Weights of a small transformer language model: 11M parameters.
Each number is 200 + 40 x the weight over its row's rms, rounded and kept within 0 to 999. Layers, rows and columns count from 0. The size before them is the row's rms in percent of the matrix's.

# layer 6 attention key, 256x256, rms 0.0696, rows 193-255, columns 0-31
106,200,166,167,179,167,224,178,284,211,239,133,199,207,190,189,205,186,195,281,168,203,186,212,293,163,167,215,138,200,350,212,233
090,158,238,189,204,198,229,244,162,232,145,212,166,250,213,156,162,153,171,115,188,182,146,190,159,233,166,196,241,191,91,208,236
089,211,176,130,203,226,220,119,197,195,259,191,206,208,205,178,197,248,139,112,215,176,202,162,83,260,236,216,251,136,152,208,236
092,237,188,188,216,196,220,209,166,219,156,180,197,124,241,188,166,186,225,113,211,182,199,223,157,202,276,195,320,124,10,139,189
102,137,193,183,187,234,221,148,216,220,195,185,194,208,210,200,211,215,183,63,205,212,224,205,118,203,231,226,361,190,58,204,221
089,189,194,187,174,147,198,105,236,205,205,177,203,155,181,218,184,219,189,70,169,192,219,185,120,237,217,209,335,178,134,182,139
097,233,236,237,231,165,171,259,184,193,208,204,204,192,217,208,181,166,205,357,232,205,191,196,298,198,162,205,70,216,357,200,200
100,233,218,208,181,184,211,260,192,192,223,249,188,194,201,158,242,146,184,288,197,230,186,209,193,232,190,235,115,250,277,212,231
096,269,210,175,243,150,144,301,208,162,193,200,248,192,182,196,288,144,229,303,204,195,194,166,315,194,195,186,133,239,296,210,239
096,206,158,208,199,190,269,190,248,220,223,194,197,180,231,207,208,205,198,172,131,153,210,176,155,186,231,193,315,189,237,197,242
096,160,197,245,166,206,219,146,201,195,194,180,203,181,218,200,214,205,211,68,185,190,198,175,94,235,207,214,361,164,7,198,183
094,245,170,168,170,186,212,110,221,122,143,176,163,209,180,200,193,245,194,149,189,158,164,217,165,156,234,219,354,215,102,262,228
094,118,180,125,191,188,201,169,221,229,263,174,217,178,193,201,168,187,162,124,171,158,225,233,210,297,199,312,289,250,162,159,173
101,172,220,287,161,218,235,191,231,194,210,244,188,198,185,122,218,216,206,173,190,181,258,188,179,231,209,183,212,216,168,130,152
087,232,282,231,243,256,212,280,169,215,200,208,194,238,208,202,201,203,168,178,210,235,121,220,207,177,152,155,119,287,217,254,326
090,147,181,181,169,206,203,139,184,197,226,238,219,170,198,190,208,227,204,53,174,225,236,198,86,260,197,181,354,182,11,204,197
097,201,190,189,255,202,229,153,233,227,175,218,231,180,203,165,201,181,216,114,229,246,161,225,110,235,177,229,351,203,82,187,224
090,172,224,235,159,259,187,283,181,198,194,156,206,213,198,228,238,181,190,293,179,150,211,201,284,149,136,193,132,179,311,243,135
093,152,141,228,175,237,205,203,236,243,227,244,172,132,231,169,130,171,193,230,194,183,194,234,236,203,196,276,138,221,324,212,212
105,230,139,136,199,157,215,171,285,171,225,134,152,221,174,246,167,184,173,231,204,175,162,175,222,217,276,216,114,209,299,265,200
089,236,172,189,181,220,202,156,175,199,204,208,159,227,203,208,194,221,225,52,212,204,191,172,154,241,277,232,257,178,131,150,196
093,200,167,215,175,201,169,135,226,125,243,229,229,122,198,201,157,257,201,193,192,147,252,213,162,211,237,210,291,222,133,184,124
091,181,242,257,205,210,218,152,177,205,139,232,218,208,207,199,209,226,202,77,190,184,187,112,125,196,252,212,291,182,114,146,235
092,240,211,227,202,239,166,274,167,209,186,177,211,213,214,187,206,171,191,311,206,190,201,217,290,179,182,194,40,232,343,244,196
094,227,176,246,175,208,229,206,284,204,126,182,185,201,220,209,150,218,221,277,185,236,199,148,264,174,123,210,126,213,274,222,182
093,175,145,176,184,196,206,151,260,147,182,220,198,191,213,179,211,208,202,78,218,199,227,215,154,207,263,206,310,217,13,223,194
097,200,240,301,210,225,227,211,217,226,174,251,167,174,226,241,229,173,235,211,180,189,209,207,201,133,127,190,128,211,236,181,204
092,223,200,241,216,159,188,238,202,218,191,195,196,241,219,258,186,169,216,319,180,159,196,174,295,116,199,229,112,181,268,232,208
097,192,159,186,179,208,241,180,185,199,151,242,192,213,167,167,221,207,218,40,222,183,214,215,100,187,233,237,389,179,40,167,252
092,164,150,194,206,207,253,121,204,121,246,260,172,195,205,203,155,292,192,127,190,193,198,231,105,203,201,215,219,186,157,203,183
104,221,181,174,216,131,174,249,197,183,224,167,187,218,218,223,207,194,225,303,196,224,199,204,266,202,213,187,85,239,331,222,208
080,161,239,163,231,165,215,229,181,240,267,141,188,209,276,96,238,192,225,241,196,190,186,135,246,205,198,203,160,223,218,255,227
071,171,229,181,242,207,159,156,197,229,117,247,173,215,251,180,187,185,137,135,155,197,182,171,196,175,242,184,275,154,224,176,238
079,193,193,161,222,303,248,130,141,172,294,180,213,216,189,149,285,170,214,191,164,202,214,210,191,227,200,137,227,191,183,145,187
079,241,249,191,211,208,170,194,169,228,223,183,167,236,166,306,205,223,232,242,212,246,226,223,199,206,181,162,134,229,205,184,237
071,263,176,157,181,178,163,149,206,186,223,197,202,230,181,234,279,102,194,172,178,201,135,248,160,225,257,204,185,226,201,194,172
085,166,231,308,212,149,212,207,220,208,149,198,210,244,200,120,231,178,235,268,269,261,150,131,201,215,184,186,212,186,186,165,221
074,164,217,183,214,240,126,214,154,263,177,164,187,182,292,241,161,182,196,229,222,255,230,254,175,158,133,196,201,234,200,113,242
085,214,260,140,228,171,202,188,241,183,247,167,188,161,183,139,239,178,251,201,141,198,223,190,234,171,206,173,248,58,157,173,244
075,189,254,237,183,183,183,112,149,228,176,182,245,226,224,219,177,211,191,216,215,256,172,216,190,230,174,203,220,222,173,174,159
079,200,220,230,209,167,222,209,229,210,156,236,283,202,151,196,203,239,189,213,182,178,215,173,231,210,159,158,209,302,252,225,149
073,177,261,187,227,191,171,117,210,184,152,237,189,160,209,226,163,209,122,210,241,197,157,161,220,200,140,135,245,220,250,176,214
086,251,143,167,219,179,232,231,164,280,208,170,140,155,177,260,203,208,226,162,199,167,163,219,228,154,247,279,144,196,221,178,239
074,176,245,201,193,175,300,206,212,300,203,165,196,246,139,86,194,192,183,182,168,180,204,193,133,247,222,223,270,151,205,240,172
075,138,161,242,179,239,188,182,213,193,226,152,223,199,179,139,215,206,127,175,226,192,169,173,255,212,220,184,221,222,193,229,219
084,206,202,226,254,243,225,205,216,202,299,137,242,215,199,149,176,189,212,190,229,255,203,196,234,184,198,198,197,188,210,204,220
074,188,172,148,164,198,150,185,277,236,244,129,225,217,167,112,220,160,161,166,179,208,155,208,196,169,234,233,232,171,179,223,289
086,190,241,181,222,236,184,282,152,172,213,168,188,163,205,201,123,251,178,167,192,151,270,174,157,242,200,181,206,256,191,183,174
089,197,225,262,152,231,239,224,226,241,203,221,138,205,164,177,259,156,138,144,178,197,184,201,182,230,181,147,174,294,190,207,185
075,262,200,146,250,186,194,162,207,248,221,229,172,199,150,143,226,151,212,170,128,168,183,200,218,230,249,186,216,191,186,172,245
076,213,172,277,225,151,208,190,210,156,165,318,187,236,241,244,241,106,220,249,244,228,152,211,175,159,238,202,195,264,233,152,180
074,160,221,174,223,113,176,178,201,206,162,157,208,225,205,153,203,187,237,201,177,185,126,159,135,215,226,253,196,178,183,224,223
080,218,140,186,234,248,274,148,262,258,246,166,192,240,172,147,333,180,248,203,191,263,174,218,233,173,180,222,163,152,209,182,258
081,148,156,244,217,205,202,191,147,211,145,183,213,293,186,217,153,238,146,178,231,225,186,188,226,215,281,217,216,211,193,250,143
082,192,230,240,177,206,221,195,168,250,223,237,242,156,172,235,213,166,279,180,193,197,297,206,215,200,204,226,218,159,187,211,205
077,193,236,184,171,127,232,135,92,222,180,191,186,161,213,242,159,188,235,207,139,237,164,237,216,174,203,226,174,166,192,162,159
077,171,138,194,183,220,197,256,242,171,165,228,166,184,195,222,187,223,185,175,202,186,217,160,235,185,166,202,202,162,198,224,228
081,210,222,256,184,296,188,181,154,207,182,280,245,222,209,131,226,126,168,231,206,267,244,208,157,259,164,118,194,266,233,195,192
083,176,154,184,212,184,232,215,173,164,255,179,197,178,197,248,266,167,266,150,249,256,151,217,162,149,218,194,210,141,117,159,189
082,189,200,135,200,236,236,149,236,279,167,164,166,225,223,286,184,221,159,162,165,274,155,233,176,176,208,188,180,158,163,192,192
082,191,235,227,229,213,147,274,197,257,193,174,176,158,198,214,202,213,141,194,178,180,199,189,257,141,176,166,184,173,203,169,197
084,207,139,224,217,169,187,128,222,131,223,205,192,188,154,169,229,162,214,228,218,239,128,192,250,230,183,178,213,138,220,192,267
074,181,238,202,187,274,185,248,184,251,239,210,180,208,200,140,189,192,134,132,114,187,198,177,132,185,212,168,287,165,125,231,203
# layer 6 attention query, 256x256, rms 0.0789, rows 194-255, columns 0-31
083,178,238,165,241,219,181,206,176,165,256,184,239,224,286,179,231,178,228,191,185,200,150,213,217,199,172,121,197,204,189,226,237
086,110,148,153,215,150,220,227,239,270,185,151,123,262,202,241,169,219,157,196,209,246,166,190,216,214,242,205,185,202,205,196,233
088,177,232,197,163,197,129,247,225,141,205,200,219,138,216,277,199,182,213,140,197,156,219,189,203,198,252,218,222,180,224,156,216
101,240,312,195,157,267,176,229,149,217,188,199,226,212,223,245,212,235,188,240,261,178,193,243,210,182,134,143,210,251,191,245,194
083,125,171,191,278,232,133,139,196,189,124,245,150,209,135,115,178,270,260,202,223,158,223,196,230,213,163,204,201,154,219,133,206
096,224,196,198,226,186,251,156,258,249,268,185,245,190,248,183,186,180,151,207,165,206,204,231,180,180,238,212,193,205,197,215,186
095,259,211,233,164,169,205,183,176,191,193,281,208,207,250,160,177,188,228,149,170,177,210,187,215,135,240,288,202,297,200,181,135
093,256,226,153,201,205,207,221,228,218,202,233,125,188,289,201,218,223,222,194,237,141,184,241,160,193,296,272,224,167,180,213,180
088,170,167,187,219,234,227,263,227,203,161,231,203,172,135,199,229,235,240,194,167,145,230,139,226,212,160,242,182,190,199,121,225
095,152,268,282,231,246,183,221,116,98,211,207,194,184,178,182,273,211,207,175,237,239,243,261,220,181,204,210,223,196,197,236,233
085,208,205,163,127,170,196,152,188,231,222,191,209,121,189,212,215,171,151,171,221,185,207,293,191,175,296,223,186,274,206,202,95
089,197,206,228,220,274,209,194,138,286,182,128,161,261,178,136,235,209,270,202,244,198,159,132,261,172,201,174,191,228,171,198,243
090,195,224,278,301,127,114,243,130,158,224,228,234,190,131,175,233,230,249,211,206,246,197,269,264,182,180,197,221,247,222,195,148
081,268,200,179,141,236,222,196,200,178,293,154,215,197,305,248,203,190,175,217,140,199,138,181,207,222,176,217,182,207,176,216,202
086,143,234,246,130,203,198,217,119,177,165,207,209,241,239,231,166,211,163,192,241,162,218,196,225,221,155,233,216,251,214,245,147
097,266,252,193,242,231,183,207,212,146,195,249,186,221,217,94,224,238,246,212,224,257,206,168,165,194,189,150,192,204,191,171,217
083,135,236,232,147,239,200,130,160,244,235,189,255,223,192,215,204,180,193,199,193,208,199,224,231,181,234,247,195,191,190,193,190
086,313,208,238,150,212,321,161,180,175,180,192,210,172,189,307,174,225,164,227,123,199,215,194,218,135,201,259,190,229,192,153,222
102,268,178,126,170,199,199,193,262,182,174,219,175,193,181,181,152,199,179,182,235,174,121,212,198,167,206,210,189,218,215,204,255
092,237,199,171,172,204,210,206,185,212,151,218,131,105,213,163,249,169,163,192,267,183,243,197,283,152,340,205,162,218,225,181,216
088,101,172,209,168,200,149,174,222,264,161,253,251,198,236,165,125,187,299,202,240,98,193,284,227,202,213,147,196,181,199,181,183
092,74,194,181,239,168,226,209,178,206,222,212,193,168,202,223,168,198,172,195,168,158,283,175,191,238,171,213,195,117,210,156,188
098,202,174,165,120,194,157,218,217,253,304,163,231,206,259,220,181,194,235,211,151,189,210,208,213,232,181,215,210,202,191,191,199
086,224,186,183,235,146,177,185,243,230,123,216,241,187,156,190,165,186,280,191,180,208,230,187,188,196,180,194,208,219,206,207,151
089,176,166,262,162,182,204,293,207,155,178,244,218,235,201,211,216,212,225,212,251,184,142,193,237,203,188,222,137,208,213,207,176
092,220,232,250,140,227,179,132,184,194,217,219,164,185,149,234,218,162,183,208,124,189,236,278,166,209,134,161,205,191,229,179,196
093,271,228,184,182,155,206,181,207,258,126,139,232,146,189,223,198,299,138,187,187,215,227,186,133,147,197,245,224,213,187,183,208
105,203,188,196,250,243,198,289,180,180,230,191,108,207,135,222,280,226,259,180,244,117,179,263,185,192,288,151,162,179,191,237,243
086,226,123,200,184,197,152,248,185,184,144,246,212,230,112,178,171,216,204,235,211,226,235,232,250,159,151,205,183,229,221,233,177
101,252,232,196,182,143,200,168,212,280,218,208,256,164,229,221,228,190,199,177,170,215,210,198,154,219,217,237,189,199,205,210,117
074,114,157,174,194,218,154,228,111,269,127,180,196,231,252,230,227,229,166,251,212,271,198,159,203,206,181,216,143,208,177,209,188
066,223,215,206,255,215,235,202,215,164,126,245,136,225,219,194,168,210,151,188,247,182,186,152,235,137,233,203,175,190,250,154,205
072,162,166,239,262,281,192,160,142,192,276,181,177,147,174,135,196,180,225,223,168,203,215,203,184,289,256,207,262,261,179,204,217
072,271,217,193,206,202,165,148,204,261,266,176,203,221,196,236,188,182,231,217,188,210,246,176,186,251,173,169,198,209,175,242,256
071,239,184,185,167,213,263,196,240,223,297,220,191,273,190,213,244,165,219,189,165,176,162,241,206,144,204,222,192,236,204,208,214
079,174,239,222,234,148,255,187,201,208,184,228,254,229,175,131,151,204,243,203,212,186,148,150,188,216,142,250,208,204,187,184,192
072,168,205,148,228,211,179,179,184,268,195,151,171,199,340,234,263,208,203,224,161,265,189,200,168,175,224,222,196,162,214,89,228
078,258,244,157,262,224,221,176,209,144,253,246,160,168,195,137,214,187,264,211,152,182,229,203,216,192,139,187,241,128,195,173,247
072,214,205,231,174,230,183,168,178,303,170,205,281,287,262,210,205,180,187,236,173,233,196,206,234,247,177,267,199,248,215,151,188
076,212,196,259,164,261,230,202,249,231,98,251,211,194,138,184,228,250,189,212,175,222,224,177,189,225,194,199,204,233,224,225,111
075,139,225,206,197,224,183,187,243,155,175,232,176,173,202,243,136,222,142,217,228,228,217,191,187,223,146,197,209,168,207,158,164
080,181,143,148,200,190,231,211,147,310,216,115,168,255,205,216,263,185,211,198,222,210,220,170,234,122,264,201,155,155,176,195,256
074,264,223,281,180,173,281,181,248,244,268,210,274,174,147,158,161,236,191,159,185,196,195,159,200,211,247,187,204,252,213,237,201
072,156,160,155,209,244,187,201,187,173,203,191,185,159,160,127,154,207,173,151,320,244,165,181,192,175,191,235,214,252,203,228,134
077,194,177,203,206,160,210,228,233,245,207,145,257,191,185,189,236,188,208,222,194,155,140,231,220,245,250,118,185,160,165,232,213
064,282,133,158,209,242,213,185,249,230,351,176,150,199,143,170,199,178,206,167,226,211,113,256,228,189,219,212,204,190,211,183,239
080,197,258,220,223,178,112,250,203,218,227,183,237,121,247,159,187,211,183,222,135,182,272,192,192,286,163,177,210,197,208,214,187
082,173,237,191,159,203,212,192,195,236,254,220,137,242,187,146,211,220,117,143,209,212,228,117,190,167,213,132,213,237,191,229,136
069,252,182,216,236,213,201,186,254,200,236,191,206,243,144,135,240,149,186,224,118,118,250,176,214,222,245,152,241,206,216,187,302
073,181,257,254,263,164,238,196,182,149,147,217,167,288,231,177,198,110,243,212,200,186,167,161,178,162,241,187,183,201,212,172,151
071,176,247,157,224,195,219,172,172,165,194,207,279,221,226,244,160,240,148,209,227,228,120,222,189,246,250,262,152,211,190,194,236
077,193,121,211,193,208,252,191,189,325,216,111,144,252,179,242,320,230,178,215,159,221,178,237,218,201,215,198,157,161,184,169,247
078,167,148,252,229,155,182,236,215,259,164,167,305,257,214,191,215,218,220,162,196,142,180,131,208,157,236,212,200,257,247,192,200
080,237,204,235,178,240,179,193,149,206,155,248,269,137,142,166,131,173,260,185,295,210,261,190,209,141,219,181,209,183,185,229,186
071,217,219,222,154,173,222,169,181,182,217,199,233,222,248,233,217,187,184,208,153,293,232,208,225,194,162,294,205,141,185,138,203
074,140,126,194,162,179,193,271,187,189,144,201,171,151,173,240,177,232,189,186,240,225,183,198,253,115,191,164,210,159,234,208,177
076,235,213,287,228,252,249,181,157,221,220,215,253,172,186,122,210,172,147,214,110,148,218,198,182,399,205,184,213,270,204,172,170
079,152,161,171,221,194,273,154,151,171,253,205,172,228,215,211,236,174,249,183,273,268,118,268,185,168,214,202,198,225,139,175,160
073,202,230,124,174,213,187,178,203,215,196,121,108,216,191,211,178,166,190,195,259,306,153,185,234,113,246,242,205,173,168,179,207
078,134,220,105,258,221,191,219,200,218,172,158,184,184,174,132,185,179,211,172,153,153,222,119,187,164,230,160,231,156,192,192,229
079,211,140,146,219,202,266,186,199,184,237,197,213,210,166,187,198,230,185,211,218,208,188,180,246,150,150,165,197,197,172,197,241
070,204,354,205,283,201,155,228,149,172,217,205,210,166,217,107,159,161,149,121,194,160,218,167,200,159,260,198,222,257,180,215,227
# layer 6 attention value, 256x256, rms 0.0546, rows 192-236, columns 0-31
115,138,280,172,203,174,141,197,187,212,263,187,182,201,193,214,297,175,162,220,204,288,129,275,214,282,261,238,213,189,216,324,174
100,226,201,221,163,89,143,176,193,223,208,183,211,191,175,222,169,231,182,168,202,247,197,239,244,135,192,176,197,187,232,254,163
106,184,228,232,105,238,224,183,231,224,219,254,155,215,292,159,109,198,175,176,290,124,231,193,147,200,194,238,203,185,198,167,162
097,209,175,206,251,184,144,263,251,187,190,147,182,201,229,231,238,119,182,246,245,250,236,207,235,233,205,177,139,206,198,258,200
107,233,240,217,182,161,224,199,184,157,213,214,184,207,172,176,240,181,204,191,207,314,178,241,195,141,153,281,222,191,219,221,189
106,250,243,241,175,179,210,138,189,118,220,176,219,227,211,204,176,126,172,174,190,321,116,224,219,223,193,176,223,228,180,111,172
099,145,209,227,183,134,153,207,217,238,192,241,237,191,225,161,146,177,201,164,228,200,232,208,171,202,212,246,184,174,216,215,180
110,192,191,236,252,175,151,211,234,197,263,212,266,157,257,171,179,196,229,180,223,176,211,259,238,172,218,239,232,228,224,189,213
109,284,274,284,147,195,213,199,184,109,251,245,173,189,153,293,208,204,181,188,226,234,215,254,224,232,163,215,174,154,206,179,191
111,133,198,141,284,111,278,213,173,230,247,254,291,170,217,200,180,259,205,240,194,200,147,171,212,174,205,177,193,203,205,206,121
111,178,197,254,191,205,231,209,203,184,310,212,209,160,322,249,136,105,254,199,215,225,148,221,240,211,138,239,202,217,183,120,199
107,141,197,245,229,254,187,244,186,185,198,227,168,237,180,180,236,258,248,196,227,208,179,147,144,219,223,244,197,217,204,141,215
112,187,78,187,157,189,209,155,173,123,160,225,179,185,168,192,205,283,153,177,171,254,195,99,208,212,252,249,209,215,212,203,189
104,241,238,188,144,264,282,216,159,151,119,233,171,162,177,222,224,200,214,194,178,216,188,213,300,204,117,171,215,241,183,182,207
110,204,196,226,277,223,195,154,164,254,215,171,219,218,157,137,272,212,193,228,191,256,196,251,191,170,186,194,209,227,199,228,162
111,157,219,99,202,274,245,252,167,252,188,229,206,166,283,189,132,231,252,217,229,151,200,242,198,221,169,186,182,209,215,233,221
099,232,246,177,223,121,136,172,192,233,196,136,156,248,169,187,221,210,180,223,269,191,151,128,186,154,284,219,186,167,167,263,122
095,231,86,201,160,232,215,149,155,206,167,159,184,136,175,153,167,121,189,164,208,153,195,200,213,158,242,129,231,210,244,206,225
110,255,237,249,188,271,203,236,179,209,167,189,139,209,160,212,272,140,213,210,249,179,229,258,207,224,182,256,223,181,174,230,205
103,76,199,196,192,224,242,220,125,301,244,219,227,141,260,215,210,103,224,233,138,251,187,276,269,151,229,160,211,230,188,216,171
101,284,267,199,201,149,226,207,155,171,215,214,240,221,183,158,122,183,212,178,142,219,233,206,222,184,161,229,232,189,200,177,227
108,210,197,213,175,171,193,231,215,242,218,160,210,207,275,165,194,232,187,135,246,250,223,316,236,135,245,272,199,228,210,204,228
107,313,297,256,156,171,170,190,170,126,226,170,190,166,155,177,178,202,225,222,244,119,194,185,194,184,161,145,213,168,207,245,167
110,201,224,208,183,237,246,195,226,197,178,77,185,193,211,231,240,174,127,182,178,236,168,262,256,244,183,231,207,250,201,165,273
109,224,253,185,146,210,222,186,183,157,203,214,207,252,179,204,169,210,209,229,198,209,220,105,241,218,209,86,212,142,210,172,198
097,268,158,230,221,251,192,238,164,187,174,195,229,171,162,192,214,198,212,245,204,165,221,192,215,227,178,147,223,190,205,260,174
101,195,220,195,211,230,235,287,267,226,189,195,208,222,212,176,145,182,219,157,272,178,174,236,147,173,232,191,226,224,221,188,200
106,266,164,142,130,138,248,201,216,176,259,211,215,194,238,255,151,207,198,172,201,197,193,178,250,159,193,205,215,172,170,129,169
112,283,240,206,60,174,244,198,180,248,112,227,167,208,178,180,128,178,183,182,160,139,178,189,211,204,165,147,181,170,198,188,218
103,172,290,249,273,224,174,225,187,153,187,138,101,239,188,199,219,141,233,250,177,177,228,266,260,278,266,194,219,175,194,140,208
101,203,230,240,127,149,154,218,244,248,187,197,199,154,223,216,197,106,165,159,149,268,148,225,145,234,174,204,186,239,183,174,263
107,238,254,215,275,141,157,192,213,309,206,177,295,222,214,153,198,200,196,186,229,235,190,241,182,208,173,150,208,222,184,218,223
083,227,194,230,167,171,211,186,205,267,121,211,296,167,202,264,207,235,318,260,189,207,158,194,200,218,160,257,171,207,222,230,219
088,127,262,221,167,193,273,200,218,185,169,286,241,227,218,192,240,211,182,180,235,215,167,252,165,212,125,235,199,198,209,213,163
084,225,183,186,238,206,203,178,203,210,263,249,216,241,184,176,132,160,260,192,180,174,128,258,164,188,228,204,197,184,203,239,240
085,189,197,191,140,258,221,196,224,206,166,169,257,274,184,215,204,188,159,178,239,211,125,311,178,247,204,219,204,261,174,185,168
087,246,204,213,246,174,246,158,187,251,161,247,245,170,181,219,221,172,242,230,181,175,162,264,215,212,154,264,215,201,201,205,171
087,252,235,200,257,199,304,177,123,173,247,172,192,209,199,200,248,198,96,171,161,195,210,130,206,229,129,231,168,214,194,227,209
086,199,250,245,164,163,207,235,213,197,149,230,216,107,207,203,184,215,228,169,200,210,218,203,181,188,227,207,208,172,235,191,182
073,231,195,196,280,249,166,252,264,126,210,207,185,141,214,185,246,172,265,180,164,192,212,277,221,172,217,235,229,190,235,118,205
076,202,163,210,231,170,266,171,219,183,255,160,241,251,164,142,171,184,190,180,201,234,205,155,165,258,199,183,218,206,224,175,189
081,202,137,167,76,146,141,185,154,105,218,199,220,116,222,175,200,196,148,176,165,105,255,180,212,191,155,175,193,228,166,263,211
078,294,208,153,208,193,221,197,144,196,244,167,124,159,226,142,279,183,164,192,187,188,194,198,162,192,205,195,230,215,199,194,208
076,173,171,188,261,96,184,180,190,143,221,205,177,252,160,248,242,236,175,193,267,142,136,96,220,167,198,204,207,201,187,191,175
090,211,218,203,174,153,256,215,244,175,238,264,200,161,170,172,184,198,191,204,267,220,207,130,236,159,161,110,220,224,189,218,195
# layer 6 attention output (transposed), 256x256, rms 0.0531, rows 192-235, columns 0-31
119,214,149,225,266,239,212,264,250,206,141,192,192,217,168,108,133,168,178,203,205,235,189,206,268,208,183,168,184,171,237,184,258
092,189,207,179,230,268,212,247,132,244,154,197,260,241,186,155,180,220,217,178,220,226,209,223,188,248,209,188,166,174,249,261,156
112,122,165,191,212,185,195,243,138,223,264,147,208,188,173,186,270,243,153,172,142,219,173,173,238,178,155,145,208,239,265,206,300
088,198,177,197,224,226,184,224,186,168,227,197,229,225,185,190,177,185,168,39,182,170,187,234,64,259,203,188,341,219,67,240,208
102,197,164,169,221,217,160,179,208,241,245,149,187,264,165,257,194,222,215,230,172,226,201,162,199,216,192,184,189,233,258,108,202
121,231,120,216,174,197,293,246,223,164,231,179,203,214,143,185,163,147,171,183,196,231,215,169,187,196,269,245,222,208,174,236,132
094,218,200,159,227,230,178,239,182,218,173,168,206,174,184,183,151,276,212,182,184,249,158,182,134,179,160,188,219,236,105,154,233
113,191,170,163,199,237,273,229,161,254,47,174,171,271,175,204,211,256,168,284,185,207,172,167,165,117,201,186,178,164,219,261,294
095,215,147,213,252,176,311,235,200,295,219,144,183,185,240,206,252,223,184,219,180,185,184,167,197,176,237,236,283,149,169,200,246
117,228,209,172,201,207,132,168,246,194,209,189,181,247,241,233,157,160,238,222,231,240,212,203,170,200,206,193,218,202,189,77,246
112,214,207,185,259,173,210,245,158,223,99,178,235,208,159,216,251,205,200,215,257,245,232,198,151,160,262,214,123,178,235,262,156
108,271,153,215,143,142,246,197,234,142,226,212,172,171,211,239,171,245,176,258,163,222,220,257,235,221,191,227,153,238,184,200,269
118,155,201,226,204,149,192,240,209,250,175,241,186,245,106,189,237,220,218,257,256,176,246,229,142,237,165,126,278,257,169,147,212
092,139,185,232,233,139,191,204,172,243,201,174,185,220,142,171,234,182,244,186,216,243,212,158,142,176,171,200,250,166,124,164,166
110,207,161,160,149,205,200,180,269,186,191,286,187,171,224,189,188,129,266,210,175,192,186,147,296,219,233,219,286,153,172,102,157
095,160,222,224,188,205,170,170,247,189,162,245,202,147,225,165,198,154,195,180,179,172,174,177,173,142,168,212,286,193,116,242,237
109,195,200,185,230,267,251,164,248,224,214,195,211,178,193,213,97,228,209,135,194,156,231,207,271,198,215,174,221,174,173,172,193
085,147,230,215,189,206,172,250,163,161,223,188,230,200,144,140,252,209,194,193,233,247,215,171,217,277,207,186,181,238,209,241,174
099,197,178,214,231,216,241,202,241,225,282,139,140,102,212,214,194,200,190,250,161,219,131,204,268,171,213,189,229,158,179,215,218
109,215,266,255,166,202,185,233,219,205,172,128,196,152,161,188,229,179,217,246,237,256,254,192,202,182,261,191,169,147,200,192,220
109,230,176,165,198,247,268,215,259,203,303,217,200,187,221,222,259,197,231,157,145,195,175,181,151,214,227,221,167,224,210,220,230
120,253,217,231,252,263,175,210,149,260,197,161,211,200,176,192,253,212,241,200,190,158,231,184,203,158,247,186,199,131,233,205,319
110,154,205,183,205,173,190,171,164,265,225,149,235,183,206,222,264,177,204,200,234,216,201,267,283,175,246,209,200,198,155,181,161
119,189,162,261,194,225,158,312,139,209,218,294,205,250,133,152,265,258,212,196,221,192,166,179,179,184,198,172,187,167,244,217,204
113,234,195,295,238,130,217,194,183,196,255,211,214,141,215,220,273,208,211,212,210,176,270,205,180,251,211,214,154,142,219,195,194
086,214,240,196,220,168,167,170,200,241,200,226,106,209,176,177,234,184,196,211,197,156,207,196,297,199,254,178,176,126,182,236,205
109,223,191,242,151,212,245,211,195,234,300,184,175,147,179,212,157,223,160,171,156,215,143,210,213,136,192,206,177,237,192,189,220
098,228,253,204,283,221,194,173,223,191,187,202,244,219,222,182,263,154,216,121,254,183,214,157,116,244,219,227,232,183,214,245,184
121,147,212,173,190,250,154,190,213,179,275,158,233,225,153,145,210,210,193,188,152,256,163,207,177,195,161,149,200,232,303,211,124
081,249,147,177,209,203,221,232,198,241,177,148,211,182,184,205,175,206,185,171,218,190,191,188,200,205,210,181,255,126,108,216,253
103,173,194,265,175,186,214,278,142,143,239,120,228,260,205,189,226,214,231,221,182,228,186,218,183,236,198,186,200,192,240,181,162
112,233,192,143,227,231,220,177,192,166,225,258,133,250,277,238,190,210,179,189,158,199,222,208,158,214,212,208,187,162,265,241,201
083,161,225,206,219,198,229,210,212,164,269,227,141,178,180,164,232,147,116,117,174,188,240,206,192,151,222,185,269,200,168,155,184
093,258,168,184,199,180,208,256,198,234,188,85,146,228,210,235,202,216,186,198,162,174,250,198,264,178,245,185,121,184,239,186,225
083,152,176,224,151,150,174,201,223,220,189,167,219,186,198,194,234,256,143,214,270,210,280,105,217,133,218,242,217,257,167,205,93
078,189,226,228,223,169,226,190,219,184,280,224,190,150,210,198,209,209,237,187,133,200,252,197,199,184,169,230,204,177,209,214,203
086,148,156,187,137,236,176,258,139,138,195,204,195,212,205,198,218,217,147,262,199,236,262,140,221,189,182,168,189,213,222,229,229
084,198,169,199,204,175,152,263,286,196,145,235,190,135,228,214,161,217,239,209,234,181,185,266,204,162,248,155,160,151,196,206,230
088,243,161,153,230,236,158,163,163,237,217,187,121,276,151,209,229,207,182,197,213,184,204,212,254,196,254,205,203,208,175,222,203
071,160,280,201,189,174,236,143,132,257,195,177,221,256,229,204,192,203,175,155,230,191,160,128,188,213,157,166,189,250,229,255,193
080,179,254,216,200,181,150,235,221,221,155,180,200,137,254,220,231,195,167,234,192,154,195,235,221,140,180,219,194,195,187,215,192
075,180,209,191,248,279,215,223,182,224,159,143,191,271,177,189,214,218,218,212,228,260,192,179,178,214,208,233,191,95,181,210,190
088,151,121,208,178,252,142,208,270,215,175,209,218,197,188,228,187,227,204,252,236,241,221,240,219,208,204,223,192,185,195,225,206
074,212,241,239,185,259,223,262,234,227,221,245,261,121,231,175,212,152,172,222,200,198,227,256,157,211,193,196,189,195,179,204,296